Each number is 128 + 32 x the weight over its row's rms, rounded and kept within 0 to 255. Layers, rows and columns count from 0. Numbers have three digits each. The size before them is the row's rms in percent of the matrix's.

# layer 2 MLP down (transposed), 320x128, rms 0.259, rows 133-204, columns 64-127
113:078113140098130156124137136158108145131070092193183117185190142128148102111130114097081121140184127119123129048131093127121084116090120136082129095079159116110045092121087118140057094149145107
098:081137147153114203115182174142129165122132121118173128176108126146147159130137105088082097140096158090115133152123173117116050123100143145127183164158135157105063124125126195104164100151173155
100:087108145112087113179181112151156114155097083135120217115095134157127097123129111147119113124181125083164173145170076152142174131120118104161176157110139129141156157123127152199116107111185117
108:124131108127178174156073134122159120104141131175099104168140098140172101083131153217180131093069103153162159090108147156132159134075122123089213164126137086173165112132156123111113100130164128
094:116170142152073158168170149099203110087172137128138136105147177085087152074132150133190142139137127110099115084085202186148095107169111120169160214092166120114180111086153111137081117155156111
101:081126081135147188152101100164107114152134156121106089129123100150142108086106122161134109132120141161112120153149143136132098136174077131158062127112076167100104166177106110096100186122161118
105:158119159122087136144129125135097145153054107133137150074139101125116129135142119165179115081116136116135146175127118104155106157152153171143119070121136175137104086146120096153156127125102137
097:160107077149175183151126134117153116064118087154154056115093177167127155145115101110085093143162179120123142038066190075172141081140081129101161131146112172166146120151135070151115133107032095
093:138195117127166136078118148175093131148110080174168169138101109107100101102121123105152144078157087138126161151129133157113105088142149117084184151095186149151135087145168110129068118119151122
101:063120125114134102118129113151148089124172114108103170133135171123106166228062136108119123145122110147048120133055154119078038111151162087097152120112108095119165152121128098160132154149135143
097:081173129112170154126159150171103112172122107104110121161151109143104157108108217184109101084184119122162115203115143100118130153091115133111168108116120130182067162170123072079101147116080110
101:135150105139118137143123100090152152159071173143149170136144188111109118086155155188126140162124049174143108175140119079121125164132133087099125112060166112117149177097165116163149106121159146
093:135132161114118105166165184129196091121158138109094139139154166130171074126077134120110138113144111057184116091122069102112102169126085133061112140168118125135142132120088097169106148133123133
097:129118127113108135094150097119123134129159173096148185090152079132191087176145087098090104190070191168097135138132187172100068105110107120123144092136176137125128139095164179113205116200094127
109:112146128119156159135074167079055160101153107117148164150114135096129159133163129102095104129122094080157109111138142073102133142098175126116107144190108100132096136050123185123116103131131183
095:153092115140120161130162115107164162083135114110117118122224091103084127110170123157143139137117109126103131090144151077109119110143124154164122146095103201056152163094083107178094183104113166
093:036154127086168139187196170165144153160116102157092159135092131115195136156111147158110103092106123132096183121101144097075077162148091137108170134117133095162129111165147115155145084181148085
100:111096116159100098172098124145076194172119076130132131123149156169158137103096155185157075143154135114125107181136150128118106130144093111129138127126064098070127158093147143129131098102084129
098:050140063117144164188143148147139140105087107143157114129106119161208117133110140096143108082109161144127125098166176123120170113129086142142120164120148104105147160089127034116102113160065144
104:118177097118046123174181108094140074137035079126105135197184108129171181101090077165117153146109101167157121105138163087140106061093158118108148105161161113168213090089075166114105113175136100
106:118088134099177097141165100100079148146086150097159065104105100122145125179142140082178114171152095119051091157102114149153087123109120178072093067144152139133166084108106083145104159154165117
102:139208167113154129156209128167172123078121126175141177103140129088095073139118152115074082153138103130076118137150148130099112132103112087143135164121081061184074102145164109129172127136095185
102:134109154177140118153113157154147092126158117147147137135183180148155124090126129154129106156106118145117090134174132150123122106148139170035135106183186136114119190071079126147070157146092121
111:140127143135094117169058095122135104094143092129142067135134199041143128172135112085127073124094098090100118145075162140085150137102131127104125135153123123112112080145132081087064185112103064
100:120113106091124130112113153120155096115110151111113053181162130088163159141127090119125093082107139092095141086093164146169136133101096118089128148118145069165090157119119083137126100179105110
106:135096070049149133123135111090212121136128131146117115154083108137163138097076172117192194077155141157116070106204148145130136124176138118113142152128090099161094105112130066097147129189114167
101:113151142120165090136108109139109115172179162066169132061136159153136081121110102189144094100170131109124132131106179099141106153106090140107159108127139177206095130153104157052105131137136176
092:129175129151098137127123130137118095126127158181158147153104106118087102088228089109087042129126087140130160159125155120147194158108153121151104168179123116116077103073119129127096191122040174
091:117084131078104133108143126154120128142095159097125177188093140138122141115132101099115120107166167137104137149112086146040235138103140116131170159143178120090094131127133133128126111082097121
093:165099186126133113144100117121128111110115138165136078083122129109094142190096080143108110183120101124112161132225073163092114099095061105111115068106166104144179144140129176141105140094131159
104:114076121142154052157070111117069107128132113096121071085103114113144101121123125168142124119110128151106152183170129162140114153130013113153113104120154045135104192168144062170074153136062099
104:130149160143112150085083162132090160155076101116114091104135141102144108199121084113095133153115147151199131099114143089163132124116195141179121130170098103104064125149101082084027165110122135
105:070076107098101131130105146175112083147140141158155153149108111131151084157193130150129130109146124226122127112123134107148147087113105181097093127106150120187176109133089110122117121086103106
103:070127093193098197154176102136174131120181114187118113092125145176163070154189111203120090095153088180082135140137130153142157113166141137177175114113155105109174091175066126107121131163209176
094:163108100161143163136052160123111126157204085125075141110147139142094131120134147116124159177153111064132150128098128102166096151131106128122113118100121112145129111129118178117051159106093070
097:141179093176130088091133106125100147118134208113081116105120113126101100107142109133111123121097174139126143133162175123110100116089164136076094161147085167130099172167128119123101095151117169
102:138054110135141121145150139155109120159104072164123094137167091108145117162104102187148095161121054133059158179120126148138098155064112126132111099175145106158053112155114131160136171114129125
103:117134140093079071120111062151071091173129122144166115137178148132160079141122088093088086151151087145137145144161105128091088126118059144178108204086143131116143144161189130074111140160118147
105:150122125170073069093140096080102090125159119101076145121149125115102106137130132100100107102081128122107096092175113117169128110141200150165127046135077132103134058131129090113128172127146081
092:166091149089139156101146187190144174123170136088057156075083131142171126113179162123131122162115111117162134187102130024133125131134101123172080110158129158156153169155130189112122130153166144
106:068121140106098089150112080095091217109158148117137129065098163152152111139142096155121161132109159126136071148133132184107155162104131117141090109168161100098158162109188137123142164129118082
101:169124098151143142149121087129098210076154139119091122170116142138112152090169068175129094091162123121081139149127127146117187124121145168134093134136114191148157158152115105124096127130127120
099:156109161162134201148147108128122193117141143119146166088140194134119080103149091130130155173173063154165174180097132118114120145174146119122099134133112095178225132122170098181121134141122061
103:081135119131093184140161074130082111129162125118136172089164130127151127081135151098078129172124113113117188087166159136121128125102140113108084197179176174155116120103092112134111148137168100
093:151115121079126164089189145156121074082135136121125153104160148171093140103117114157076107107161149119105170084084145202097139049064113123131147118127188097120168100110141147104171147106102080
104:109144169108092088127167134195076166092068180159146155120128074145128130118044115182137072126179141159171105158165082095106131116160122099176081130118090111145105145110148157119132123106088151
099:158116154123053210090157133092131107118136070178107179077121121113108086140150082065135150159157100141123162133136152126149126128109144084122194193135129095120153159088120150179111104138123118
103:165118162156158092106168109101114069108091185134185101125143108119198142091105098125081188081109118203109152166153166107164091091166061167158135138173205184134150196155110121131132095108127166
105:133157135112176124079205132079120131133102148143093142162130172102068152104091066120097114141101095155156068089153135146095138105147055093104149105161138077146046103150151119137140118103121120
093:170091147114129125182158118100169096079165111146149058074110166158143098147113156089092139092088155146166137129108102128178181086122144151155126088175096144116147085117151144147098126125155096
098:119142116142148129108145157113185145121094139158104082152084166088142196149121136150055173120080137109099126130187105124114108146103100130142083094129186082124104127121171113093194170106105124
097:159108105119119088071124154139136093145124131150129133127135122151090082112144126151143129130180148178132154068109146153140105125083136089124143160119145175111146085162106067137148093107086132
103:164141112149156137097151161163109093068114087083143100149185152161107129085100141140192185080143103097159138114095139083176110069161135103158129130151154091151131199144175161136146163098145119
094:177107146158148091129158121158096072122089055186114070075073099096144153151152107104132118091179088075137147122106127110169108108130134127147113171153114113170180137140130170162127112135079122
099:175147128140102153110152138121123187124130129110109147120145138112076152161116092160138107169161070165134128103155118102098089120138134176139104097135150141058082166126154139084094128127113071
092:122170122086147098142123168163155120151137157131118167099116173089142149120139101091126016116144110105126129102134101105074096134153141159073194159094113155178145173157089167100161147158082182
107:180067095157135137130192145110064068098065068132143148101104078162085151191081141158134156164124121096145143149142128122125106129154196081117131069123146129124118080108140170134080109098144138
104:175130096138119169113080074144102151109125116111161149150106106129071141103130132064178126137181090118096168139139152168160135080143120153142124107114093093119138179137151122143121135109138184
101:151135153139115102135064142134190118155142170107146085044106077108161151192088126127161174114163127123110152153106119201114158086144050169112126126102145149057163128139113128177122108135155126
109:110163116168085114155141172123111176105116100119157128110150157091129148115140103114209075140141134100131114149150099122135127076148092142117214150131139078088199109095136135121134139153140136
094:114100125110093156118196129152055116107147180150102104078148133110126135168142177170166098134131158092144145107132091145138177066115139137090107128105138175062132138183106160146169133127186114
108:108153152220092099093134088126056129136164082143107137135146131163163146178146165088136137143055158122087092138156130163144109171097108103157180123155138159064051128127114094108112126115093129
093:114072125086047166104085107120199083131114177121093169186080093113104157137178144081120119128190150124144195100145153171148108096049117131161111161057121074095143129122143135091107109090140159
101:137099115114116068070160137130151090134187088104140140125129091130144136163161127074117179121105063137113090083142142101111074138086097180093117171107120070160092106123124138146107185128183139
102:157122127097195159127130123108142108127117097138175127191089113175104096083112128142102105142086138091079149122129119116131125124140188104081221162144114108126105102093177117175153188112145103
098:182137150135104143104211144107189168060102172147108082135140117070067088138123097167108136108172157128120136103143107104128122097162093141095088164138171113135110089175131167119115109173150158
092:172122152158098098155140063156141161103106138114148123122149167117162162143136107156183160133155120086153133110076174174127127161091143118156134171104078158112046150094119162163179081141143144
098:127116112084122119136198139109067146110136056119154103122135145118131151149144130146131085119111168095078154098105166069136126081105115141131124118147145185110120103155036144144109081134172156
105:115135129146134142135139151149077090206139137142088099118139086129114157085055150128098080124116131097121114123088078125139125113119118180106096156180130072108040148086141171116127131104182140
103:133152115138114106139138140109096055109148121128131092112150128154172144129099060095138157154156118098147107150134132172088179164131118091110098090151054124100145072108124122093071117158142180
100:134129152130103118165151154148127162078102131123128155122077089099105097079117123148124173117130073168105081117163148113054137137082101157078180130103136105108153126115157082102135155098104120
093:159168074120082116144097073108101197112138142110095140160124107168163169135180076169109131159141106172103088159169066142091163129126171111154129205102141132104147085165101156183130118129077167
# layer 2 MLP gate, 320x128, rms 0.285, rows 134-204, columns 64-127
097:089178168133168148107108097158098096158188152160092148114108149156165130155195107119112149140100169129120110159175050151114093111090061093207122149183090025101113104104094116156163101082139155
104:119105178109138150111158128159146128126150097124100051078115122094147169182125134105136141071162127123140130130117186166098216116084132196154096087128085148144138152127138154111120088096105187
097:190183147119077143174161111135071089160158091121092136158179104110170093136137133147122173108126162175183065136085065161074154116152167118106107181177160164089132173143178106110153116091149155
092:175083180120161127106159118158129102123147122091186181154118156179199140078106080083156127159113141140152091156127092131171117116133158177102150157115184125098110069174093131115178101189098069
089:062117132169073173127113145099124121152129123165046108109091131171165111120163184126127086130071097146177151128184097099150165130057114177135175097150120181127057130123114100138112176084109072
108:157105087114139105130139184096134049097133087121195097138110155109137162094129142082106176094127143147129166150122037097080101089043137105135125033097099080084149118119173121152142114100190182
104:151094143125172161159160115131096092123123166151134057127120198090087092172163168135110135153187144102098095125100114109040156106104116165129148135147136160148159110114135102139145169040098170
083:164076127154061168144131123143103119164170089069128164154125174126169144175184119157095105147143081089134128084137083133132087100140109113163061156078171161101105148150082116107142092121128108
095:183163129110153142133168182139144085137110139127151149192148154130104130172163098119103117073143144143183182185132139163140115175127198125161166133139124153108177172131164139110129185167175120
091:132109075090164141159133118125092099124120132137155160124076143132137159130173188094057075153103115121138146098155098129128139088078136065146118121074096172120139143100113155136133141139144114
096:104129162108132108128124140120083121154143107144092108117158053168110115132111120109125200111105110140138154110057174130135140127132164077054171155183100154117072153154169080057143144125103176
091:094117117141118201102092166126095096187150105126155143115090189153098132067126100117139126147146146136077224141135151160146144125152144124132101164108146073067179165099137112106157117120176130
101:156191123105144170152139125122179174171181203129145140107109198113151111138132095118170165186112104196069127105094147099108115046155136096175146094154153077112098082125137171124108109134129120
107:115023103146101125088158113187140196096105098155121106143187075113127126147115170120175175158120109115105111105073102187142102119129180136134155096091138072201190109117074097161158086110115090
097:059071146140139172135181113101128079096126081161179103145112148096176156163111133129142057063129136111132093165160100096075143127145166147201169139081174174140108141127144117128101120105131117
094:130130126141171142097109122130185130094090090145091167137092141141171092112072118103139125172081125107060163167134171155113156138168107115192133163155147148114116157082143091112073114102166095
096:148124105131114151167116114104142119050123140074147131179060107092055176097157109114111188103138167138132119109121158136153133151095159123139087104080111190147107172212186117097090131103093112
094:169120178088145134068104127107100051141139169091121179120168182116143126120184080166110109113107115150143141132146083228137112170107124136152126116126114117151146074163151166048135141137159168
103:132078122104125069135100197177141140151153180124105132141121150099092032173155171140083135155125117096124093077132114131104126181104140067103131106106109108101098137217140122101123107043079106
106:131134096131085077138161119145167140112118112129179097098144162095142135119115089162135128116091194138123131100114098161188190157136151139103128156179139051099140101189159114115094165128104153
096:088140215150112092133154094143131124184152095173070155097079153089121173201190168129137096173131142137098134109103157073120149062092095144162101113107153164111071159119137144174126106120098128
101:112087151128117165094129130066167141088120119139128064106120103067173132201144158162069116111169158134109121151138129080148069141131115098078126113190136107185148197145168136141124176093137155
095:151099133155135122159110146146074127099126084168204140122089203105174141159103130102155109130067152099130120127135128121108103088095135150073088094078145171110067067189117100174123146087143166
107:122109152137161142135129112131092151158079086140187141156197115170137155099172100126077111096060146083132096131169135156142120155087139144109179097143105104097119160092104201226143144146169147
107:158131094090181129165115110048135109148154153126132182131054124158098087091139116108143172083113111131077066090176172118174122153154134061124132159157099086151123098124125142100134141188072165
097:157192107137131131099149127161186097097151149076147132127089125109098141120125103150121143103184130154140079087136167145080094126066083151142134089156132077105169129109104125125078148162150144
101:130111120143099148140110116177128096164120118198147107161166122136111113137124116144179183069208129115119119187175150144073087085168162184131177090132115127091126110153110187117148137114190165
099:187109124166192120125145139110138113127131122135124116079115159104146123127153119168102143158054172094076132121124176090097164094180107171107127129149122086122122104117105076112174135117176156
095:184143114094157142063103127085146149129191172119173106124147165154152150117130222144093126135134130096149094126101143135197132192172187092147047113148201110148119127086077143155144084144102114
102:112215139132176151108144128131133120082129124124115117110081113127112106140138117181141182064138163129112114131154144064150071159121139184126169090118123104128132085165065120180148140193079147
101:091179179123090157140128148134093070181103118129146023122135181170122113179124148139159126175101155102102122062115146178090103110135147125103152142151111129098142132113145123084088159108138135
110:090134127094099142106103087203142147112152154116152123139197128201171180142095168107122193112137106162149139133087156124117067160088138139148151149150156155135131140129101116220140140103180149
100:159065105169160146207113092133159169095170137112136153148146117111150140097146135044022145112110121091136114111132100138180125116134138160073116190177200149123099133072190122125121110093169087
087:113087109143045106101088142171152075189123148073085146088097082132108118135162106168110139106132120121140139093074109160184187156134084069148145132116120114118094145119101154118051127143112188
084:124108128137095074085144116151195098148140148086140118127078101175159097107097133098085183084111184107142147083130122153127088103099128107092149090170083188102119106177122068130151118108180115
106:112067094115200108112208148093154076110148078116133150114107107148153132157129100087102113152142164137147082149183156111185112118113144092108075113141160116157127177153113166161131144104156099
109:144156108144101130109096119086075183169161165167125140166162110183127085121092180110157168149181134093102170153147124125171107132115083168118139161089125133150139057104102142167130142096138121
105:129159141140126138060143149192127057096132082087167102115178123103138127123103115114099130116127133172141083147154131125129044177150215096097148147143142077078115156147175098119152135135110162
085:156095114117115087139130151169129140145183118113137093083118063159122117114153119149099095125122110164155134128091080126069093143141133104171145176183137124114151131105060110141089163171064135
104:122139124180175174102090127112152143114144098118139086210179144117123141098126134032175100105074138155137133106184089101139126105087085142135100161155142135098108103107112132180099122183094138
098:148076159163160132154091089135156197129185099074109153109150147147115139124143143138108081160181110139164110184085123163120142078146104141099105201123137126160144155177116132121107132140177106
112:085104103112120135146177143136118104189136145181126174096150123157092142138093105141175100090155119099109108148172196140062145126080116184145189131185192128097077128150063108078171145139165169
109:120121099152139152093126140162131068163173127114152103046099128131068108111173132091114110103129048084123156156152128149130085085114155069143182162148131146151116155087119089089149140132061077
092:105137160067148146137086085131115121132153112090150146125095128148111120190105132088134181117128132141041133166149051155181141150153133184153129125114103079104094139086145152129076172096080144
109:185137109102179145155106151089107137098156106113124129101165153146188105132126098109121151069077066089150125134117148172129058121147107096140153168108194078117156179122163075062173160165182100
099:122168187170147071183166155147121132115082138147135094132150197135126178100154133166135097116096141169120119140161148078151072156134123157116090101146219116167106145143146127158102134130119179
107:103170145124102160088123122152115068114118067098203117152114161105132081130131146114083111146128108154083103161183139110150117087096150167176181136109149110102115154060153096162072057104154098
103:168086123116160144210127100094136083138134126097183098117119106156107081112163138116166128173121138106094139123059169130089094121178075195104158124139124125140182115136148108120144100085127098
087:149127102147156175138137116128133148147094051087106163127085120086047177139169064144130127154095137191114110125149131157123108146128089125101123135169154117133074110119119204159082227167134139
092:071145161119154153091189118096192061164113161178122104117171152093121110105100053143129118086106070124108100110196184111131069119124069116095150113078158106176102107109071142124121087047109112
103:138134092114113107129113143145067156159114096123168174084146155164131169131141096147126147137065112138162092120136064146141112169112099119117106159062093066106098146122117130170092129058095108
098:110119162083135073087082131149119129214155110134152086168147135122178137176118084134148096121111120149133112151155181111089099114162146138084186149161112120139126103095139069116147125118115147
094:144148087099156203108126121199115113137150151123184135120109132110086093121116099109164126066124169091150158147153107104077092141117119162123162132128080136123149156164116100108115105103099045
098:153126156085157097143098158104168106124146085110108149084120133149216156128076128128103122107155175147175104132108162153152098100167134102146143077130123124187154121136063145167117124147168185
086:165088136093100060085138147178159121055118113131161076154112136110097171155153164129159173104116146134162118123058097096165123119057116176165128093068121126089158087204140149216126086125110125
095:150118133190081100128157104141111169104165065148183100119135118094208139107189136171135128159106167128137107077147050102184104133107106120159135150201119134084169146082121136128119183157084173
102:120097136123088081081052148153095181116133107131073111114190142112149204145118176105157109072152166137114143102127148078159105100185145134181156140082095094114119132118172129173120162092132164
101:169118134099124127134161169139101088165134155082155149163137182136132107159122066132102099146119088123097086094111105127078153126071115077185049097218155133166080142156165134118094103144127117
119:097131110147097096124108171141166153094183130149149108136103128083102148127222175124110121119103165119150183116097170106162146161095132092113133069130109108107160091130132093126180165142110120
088:061083119109128147091143122133140058121099133101134144181135133147089188145160069143176111149103075146077087121124165104191104145117181155145135131143074114105142138169088099166118081121140134
105:113084165078145108202097165088129122077093077087172161106124141198122078121110075143100072137194137171172141164116146153089121124159127098060135126119102118118104177156130094176094123061118117
095:137096102116121153163092137088120156116123188157152136134174131161143131150142160091143163116127130110135184138112097108137125118193142131153150121168122116071101131049079078109230106128199167
106:122125090134138111246098222112121112118089170134110114146144114150137124090088137188165117125102182117092107186149090132154086135110145131172109045153131151145071182143146087105144144141102102
101:044112139135126069135128132089100127137110107158099156105135137141145202178168140127152175134146120108149096182153113138089097092127141139089096117130115187174129133069159128050148136138122120
100:140093133159127147121151152130166097113091118157124077127149151157089041134192138200061052139132137097099128079114124143119147101098154136142097139149166148123080082088143123161161162133170200
091:164177122102119171113101148102173085141105132152195134110217152090084137148122096121158146043104106130169155161149107165140165192133131152113117104122161133124117123180141103129120149126128098
101:174104184176133129105112173076109143139098122071104128125165148096173166169156053097121161147098147100170127208160073217150145182152115162116087100135137094165127111162094124141151145058084117
105:180099103170148161129101113136105164098203086143102127052157097111124108139142112113112145109171101133059148128166156091140160094127129042079100095144159157097173154126086114111103164119097156
097:106123179082150169113109202114141094163096109120152148124173183143161155140118111145111152163118086055096134149116133105136164121118132063170104143100132126234093107103116103119132103082133165
091:128176150093131179081095109120111135165174131181179136142175152079079140135143132124094120164153118102125159109105107071202144093149082153173158107133168086125092076206148167086151105090126106
097:097137181088046130133170175132157117175130094118128071140145116126153107129126113134089144122106101135133171107098143147133132101111126079109131162167194131161145160108129131152107042084153112
# layer 2 MLP up, 320x128, rms 0.269, rows 134-204, columns 64-127
097:142120155180114180179095125134089169105205077161138148135094139123130150144139116129143114165117110144193095194135058139120140142116141105151147176106133082128125138156061111103168161130123113
101:113140173124152168090132064166182145090183176082163105168104113135145110136119141170105145147113130132097190082109120117173100079213097138145093147145125148162150105138150110179142042089142070
106:181149150138151091174129158091128099103131102107083148105133123104101163173107112196058101112117112190075162115126149128091110158142071128111114047176116120182141129173178101114175114165112114
095:099139150109127142174136167174192097148161110223069145144163124129131122112093132127194125094144108105133183097127143094084179113093138151122127204115143104135079084111161123131144154090183160
102:138157117126179192120107126173119137081150130110208155177137100101164095103130127169158167102148130051106109127097104092150087070162149114154129133157098139105218149148102126092168156063131115
112:120159107121144147124152105213123128140150110103132165154124146125175116089105087139113149139099128129101112159161160138164093165098155131082085060115106130129160173147127134120125139114132176
103:129069102156143081175086138168166124119136101124110148173125087135091196059079121131119084108071108165143058088060088093151138159130164113133156204150122125153116082128083173112077145124147107
087:130125118197116112067103159145081128158114161098161139104118150105122149133140134156082078080140111080110108129093088171147083107151114148095124122061115090106160170118098139175143114169097139
095:115097168135098149106147118144120186157111131119072155116082140071140161099110178089132167158134116118110192158150123104109122144088112182124111120124124127169121149071068142102094074119127165
086:133159143105088074144135105100132182105131115122125142144093142186179135141067117108105108151099139136168048117138132165113111121184120157123166155107110118124113113130169190176180108143160134
093:071148116117173177163162163108101105137134098148100130152139137131087082179119157130069142154072138092099116127098142086153145175076173089143155096106126188166068174083096083091111095074099163
093:149139145097134086142128148111185165180140119175166107057113113121115118108142171056116083082103176121148109090137067063097089116082124110105081130135131170077152141098092116145087166094046180
097:177102072133185175080153197160130155143148158127148115140087213111099086160121063160162135162091101109115172128110102097096156118132140101083108119111089116146107111072156131104073092167113139
103:131155159131156181125131118120168131199171176111114129107107153155141093068142114099122055114118130096131148167102133131102152139178116107131086140215118097121095090111206138101133104142121114
097:095087169086132127110164080126137119148130083176114110122130152122172138141135069097209105070145155137170176099152096105094157078126125127168123126108153130115108173174080113147103151155192097
092:129159177123172083142141140101159145151125113181117123182136078132093157074161124129117073148088114109105106065101131149156113130112154102090194106143102055086168113139145108082148145133127144
100:154166120073160147119141104130125080086208081139099158182074159097080156110076113110085138106096183099133100086095078120167143156141118113157080103081141128133134141117158125127151141138177171
090:151088149145143134162205110085152115042090129124119123119174154143157162095177142168148080137201127171140113112153127110133126087103078146116118114168170218125086222098103098098088086083081187
107:117120118096119130117173135085090145087093118090102172112116092154174172082086081160114133119065176133115126129162152133102110123096118180136145166130174089145117112138088137192056126139103049
104:122162086146139085178121136151175156133151060092135173141137172128126147150047064141114133116134112128135088119175137124129184098155097148107152185113128131113167241139180128098121127118121129
102:124181127105109127105112072090120096133170183119059187121152149093170136135144150153172090154168124108135143136162176102119098079099106125179157155085137148145077160163104114154163177130152124
099:145094160150199152163135081131156131141168163134118135160114168121111106129183127081087141098091023097170125112159110169107195133095140167116046102090191108117109120136101091081159078170121057
094:133132070136143134104118125190064105162210064113136108125083126117146124141107095100066083167065204140140117119123103143145134097143125101098151139099141183182152122128121125142098140079174080
104:108070110066153168121097166145117128173050178140154123189133095136151102052108055100169094141080139141140127132049164126132137077154142098124137152138121175202181149120113048124116116143130168
108:109095180150109132166107169141100149067089171114132087055115137139108097133147192131154157136137149129077117132110122125104117173100085188167148140150130194052133113154095114186113122116132172
098:187124183153099151143098168110133111083134094135153092181185132105106118129100129164133122133117130086109090160138132130139117152098179104097091059109092091091151123143133128106126108101156125
100:054138120184200146128168097127102161175136135176158145162112127161144177136067149100116094165211102140079148190114100134159131085150117178124129142147131140148109153105121137119061137094155134
096:145097113113147122194149094104113089145110078159132133102130105116101096166125123137115063072186123117144155141055174119091122111113067119117112097076146141123148114190125100099151107112127156
095:076119149149092142107153150156115103115133133140161130139103151137104131101086072127171143141168144121116174087126116095000154111133135143101111165170171166069139123181139110118090155167093104
105:121135145116103212172162110164153065139098155145173159100071188199128048148103150142144129120137144168147135116096227156121181172102111130119151108118092169122156085125088131149121107085112092
103:132139123100081138088133138102158106104125066131105112130070136119120096039122130147130129150159139160160172145148143122181099150164092138149141118157178171103130153074120045126101142151134153
106:110137140123133099109129143106158118195119068065156120139168151102139094126118121130128149149107128190121102106130129150115070131115151120122132150088145152103166163204096104106140118091102113
098:157112162122145123172063116159139116135093099038123102116150097143120144141125129147134096122101138104153129132164112102138120129134144101113102103157098112129101125103084141172115096158138219
087:189132148138147130165172127112129154077098121144188126157102121133201123121044108133189133067115076165147098169128133098076109097170161145126164101109106119121198130093212130139104148103115119
090:117149123184109165136144112104140098145113148048102177149120126177104123103095133193128140093151125113143129190139114157103127113088075089154106144118098139112103135149130118174170130068102104
096:097147131121120102142213106104174096151137099154135086119062112139100172144108128171122119120139142171154101141105082127152121101070168175176163122134143116225145117151061106144169155049124132
106:160095100138040147137088129133202088116141178143117093149109155195125134112079080148094093091133133151071113150061153108224124161103099184118119142114122096109123167112146086167089160107211142
116:155099097098113079210087083121158146107133159100167144187155129181138093130166063127090056134144092078138125178133070116107109180142147134112136077148079129131122082091139139099188170099125152
091:103156155143147133086145146142167126166156150110149059144122129218132147081101134062113131155099150138094157109097070182067109088159110189144141112158089157153165121140157137115150114156081139
107:177140143163090185164109121148180099186116148095136123159121101088151152142118086135119136093112111152131104184093097065151108108095129142136126209075079198159193091108157124119108148108132107
097:167128148141142185095130098076136181144157154108106113108135123175121061160164138122086129106142134076169178162111139122127157106103040126092103171079168151102174129182155087075163141135152156
098:134170103153176108130135106090135113094083145137119169097104138144192077111157137104080121204132092155200051117158140110149127127122145116124162157127079132130097128117174147190137156165150130
101:117090132084147114133132104095064144135146094149084127161105119141148176112105138151126147101093117074145052126171127075125117165153077123101069117119086119168085118110194129102118041069167128
092:114101119097080088118163117123176123112121070094173101106093117085168120169151121154165156153104110085116143161168112109168030074145139105136110069095123176132100162118095161085085175123157167
104:115163154143164136159136138118127096141053107110101132119108165093174141109168175147081104189150158133126081123163163125129131113119121118112174124132129116130150109099123134098104194086158169
103:094118062150117145137141088150181129102041173141104156102138068118193166187111093116147098145098153141120118161159105173141186191145168183095172130140065085119140085107091128143128131138103120
112:183094169179118123155111182137145122144090095098141143169153154114135138148124096208092126154066103189115126169162108155115094107112107149113158131091172152137108200133120087118137109205185118
112:161165102119200178085098122197152073147138130228141106097157133128126111129133059079136111138148108174103170157124144092127092102119150132146102136146095134120142142116132152154054152131073121
084:158163117119173121130180131180083087129104123148170069126182133123135130112142151143108153108171113132142169119112171134185132140147101130101160160103150085230163134057113096109104156117176154
095:150127143185203130130155047128169139143151159094133104143142097108161132130109053110159098115081146150163122113135139086132190115106131098110162099145165120175129117185096116123165175123157131
105:075120139121158156137165068160106110134179152086080106164085116149133141133134123142147098146132078161098185152124141037090131107164159131124117067109159154146175153151118164124111135171137153
099:157114102108169136084160128095125147120114166112091087129156180074122080080108061111095134143116129163156146138136100185141127101059134118105153118113186112113133083114142111096143123174124190
093:132052197147154131083097086101162142135173146127115120123130191129172142123175170133089142087092118076136102122121128189133084180070101153129026153137092131157126143112094151118146132152138104
096:139156076110104110111136108092116115177090163090189137098172104150093185146081168140179149214126158172105144150116121101114171153144163111078201136135130140128092088121141178123087165157126153
091:166090171128141109173125133148129075121105140152096123056153160114052118103138111124075133138178171114111089078087156143123135146146102154135110109109131142096148125154114105158138153135077073
094:190107083146155145125132114116113171106150144143110174109174126156076155170069134148144172147116070122129085113125128110121113160139104150098109087077069128078177114089068114083059137169175124
103:111103128170065116183162191131196118119110155149105128114165172142167100091101124158069137152122126101146102073139136153091173140063179075125145106160186110109174093171180092099130161156149118
096:183150122219109115159169132145171098097112157116155099093087142130100134147102142147135101187105066153141101096097150127114169124186102122120087151141106175128166182118150149205123094135139113
109:126141089130094128157105095093182200111087070118117091136144160130099150104122120143066149172133115105137059099079034129152087154116098120179129168171152094142161173165144112167167095117162154
090:148130152121079093208157154181190163124108101159066109047101142152147142189224110141139153095122113114131093141190125130186149134114092174166150152158167129108134100108165115067098117127163127
110:154051178153105182196081141099151120086128168075120063124126098169094125065122086112136068129123149119167123121100083111080108122138133116061215156056138115135141144129099103161051128157110153
096:112067093151081133158105129119139161124108143131089170102116110151091176179184034077086147094186108121166135110102135171106064136104107139128100160190089133139130187133115087133154177109133070
097:177127145178172086083152113127157149124116162093171111092140169122120068135129088072175163120104150083169143058204098116137146102113132179089146156114084144137164115152126214172130152183127131
100:169099165152099104131109118102150133084095108181203148175136177098127169132092086177052124131127134169125180111169169134136140070126118084128114141129104148145158137081110114148176125112119162
100:145090187127157135055148055204155152164132095107130143124139065160109159150104151194057116155179141138139093191138154130122154114128118091139102104098169130125147094144110107082123101147106111
093:098115096158180210153106112156111088146182157116122143165140103111120115137131128116122115112123169130171090146106114177143121207174137129126156113159154188140095170152133146085202113155143111
098:161084111095167160114134154137097102154148196183076098129081032133063132139087144116133139117110156119127131116176115109089097163136138081143094133122155125097165148085201100118116106124120108
101:077154156170094127150094115165171100094154183087172146129124205161063151079120091173158122120138135155077165148131074127129140182188125164169185148114098125084120118108118170112146135186097122
098:139114137127132116152128078165147159140106171122106151075071098134121128100138125095149074187138152126103180127117179142090118113121066121152203103073101191122092089124151110166080075169204143
100:188071078128164081114121095098133078127196209129095178086152093094075119184161151163082077179170097160126164120088106159099172115127113107081079162164094153108117107133133111124063170160100110
098:124131132132104154073117121156158178104106132086171055139148193089138148097183148139136174126124096123098172178096081136158146157112095131107095132093112127153097071195139126083123076091215113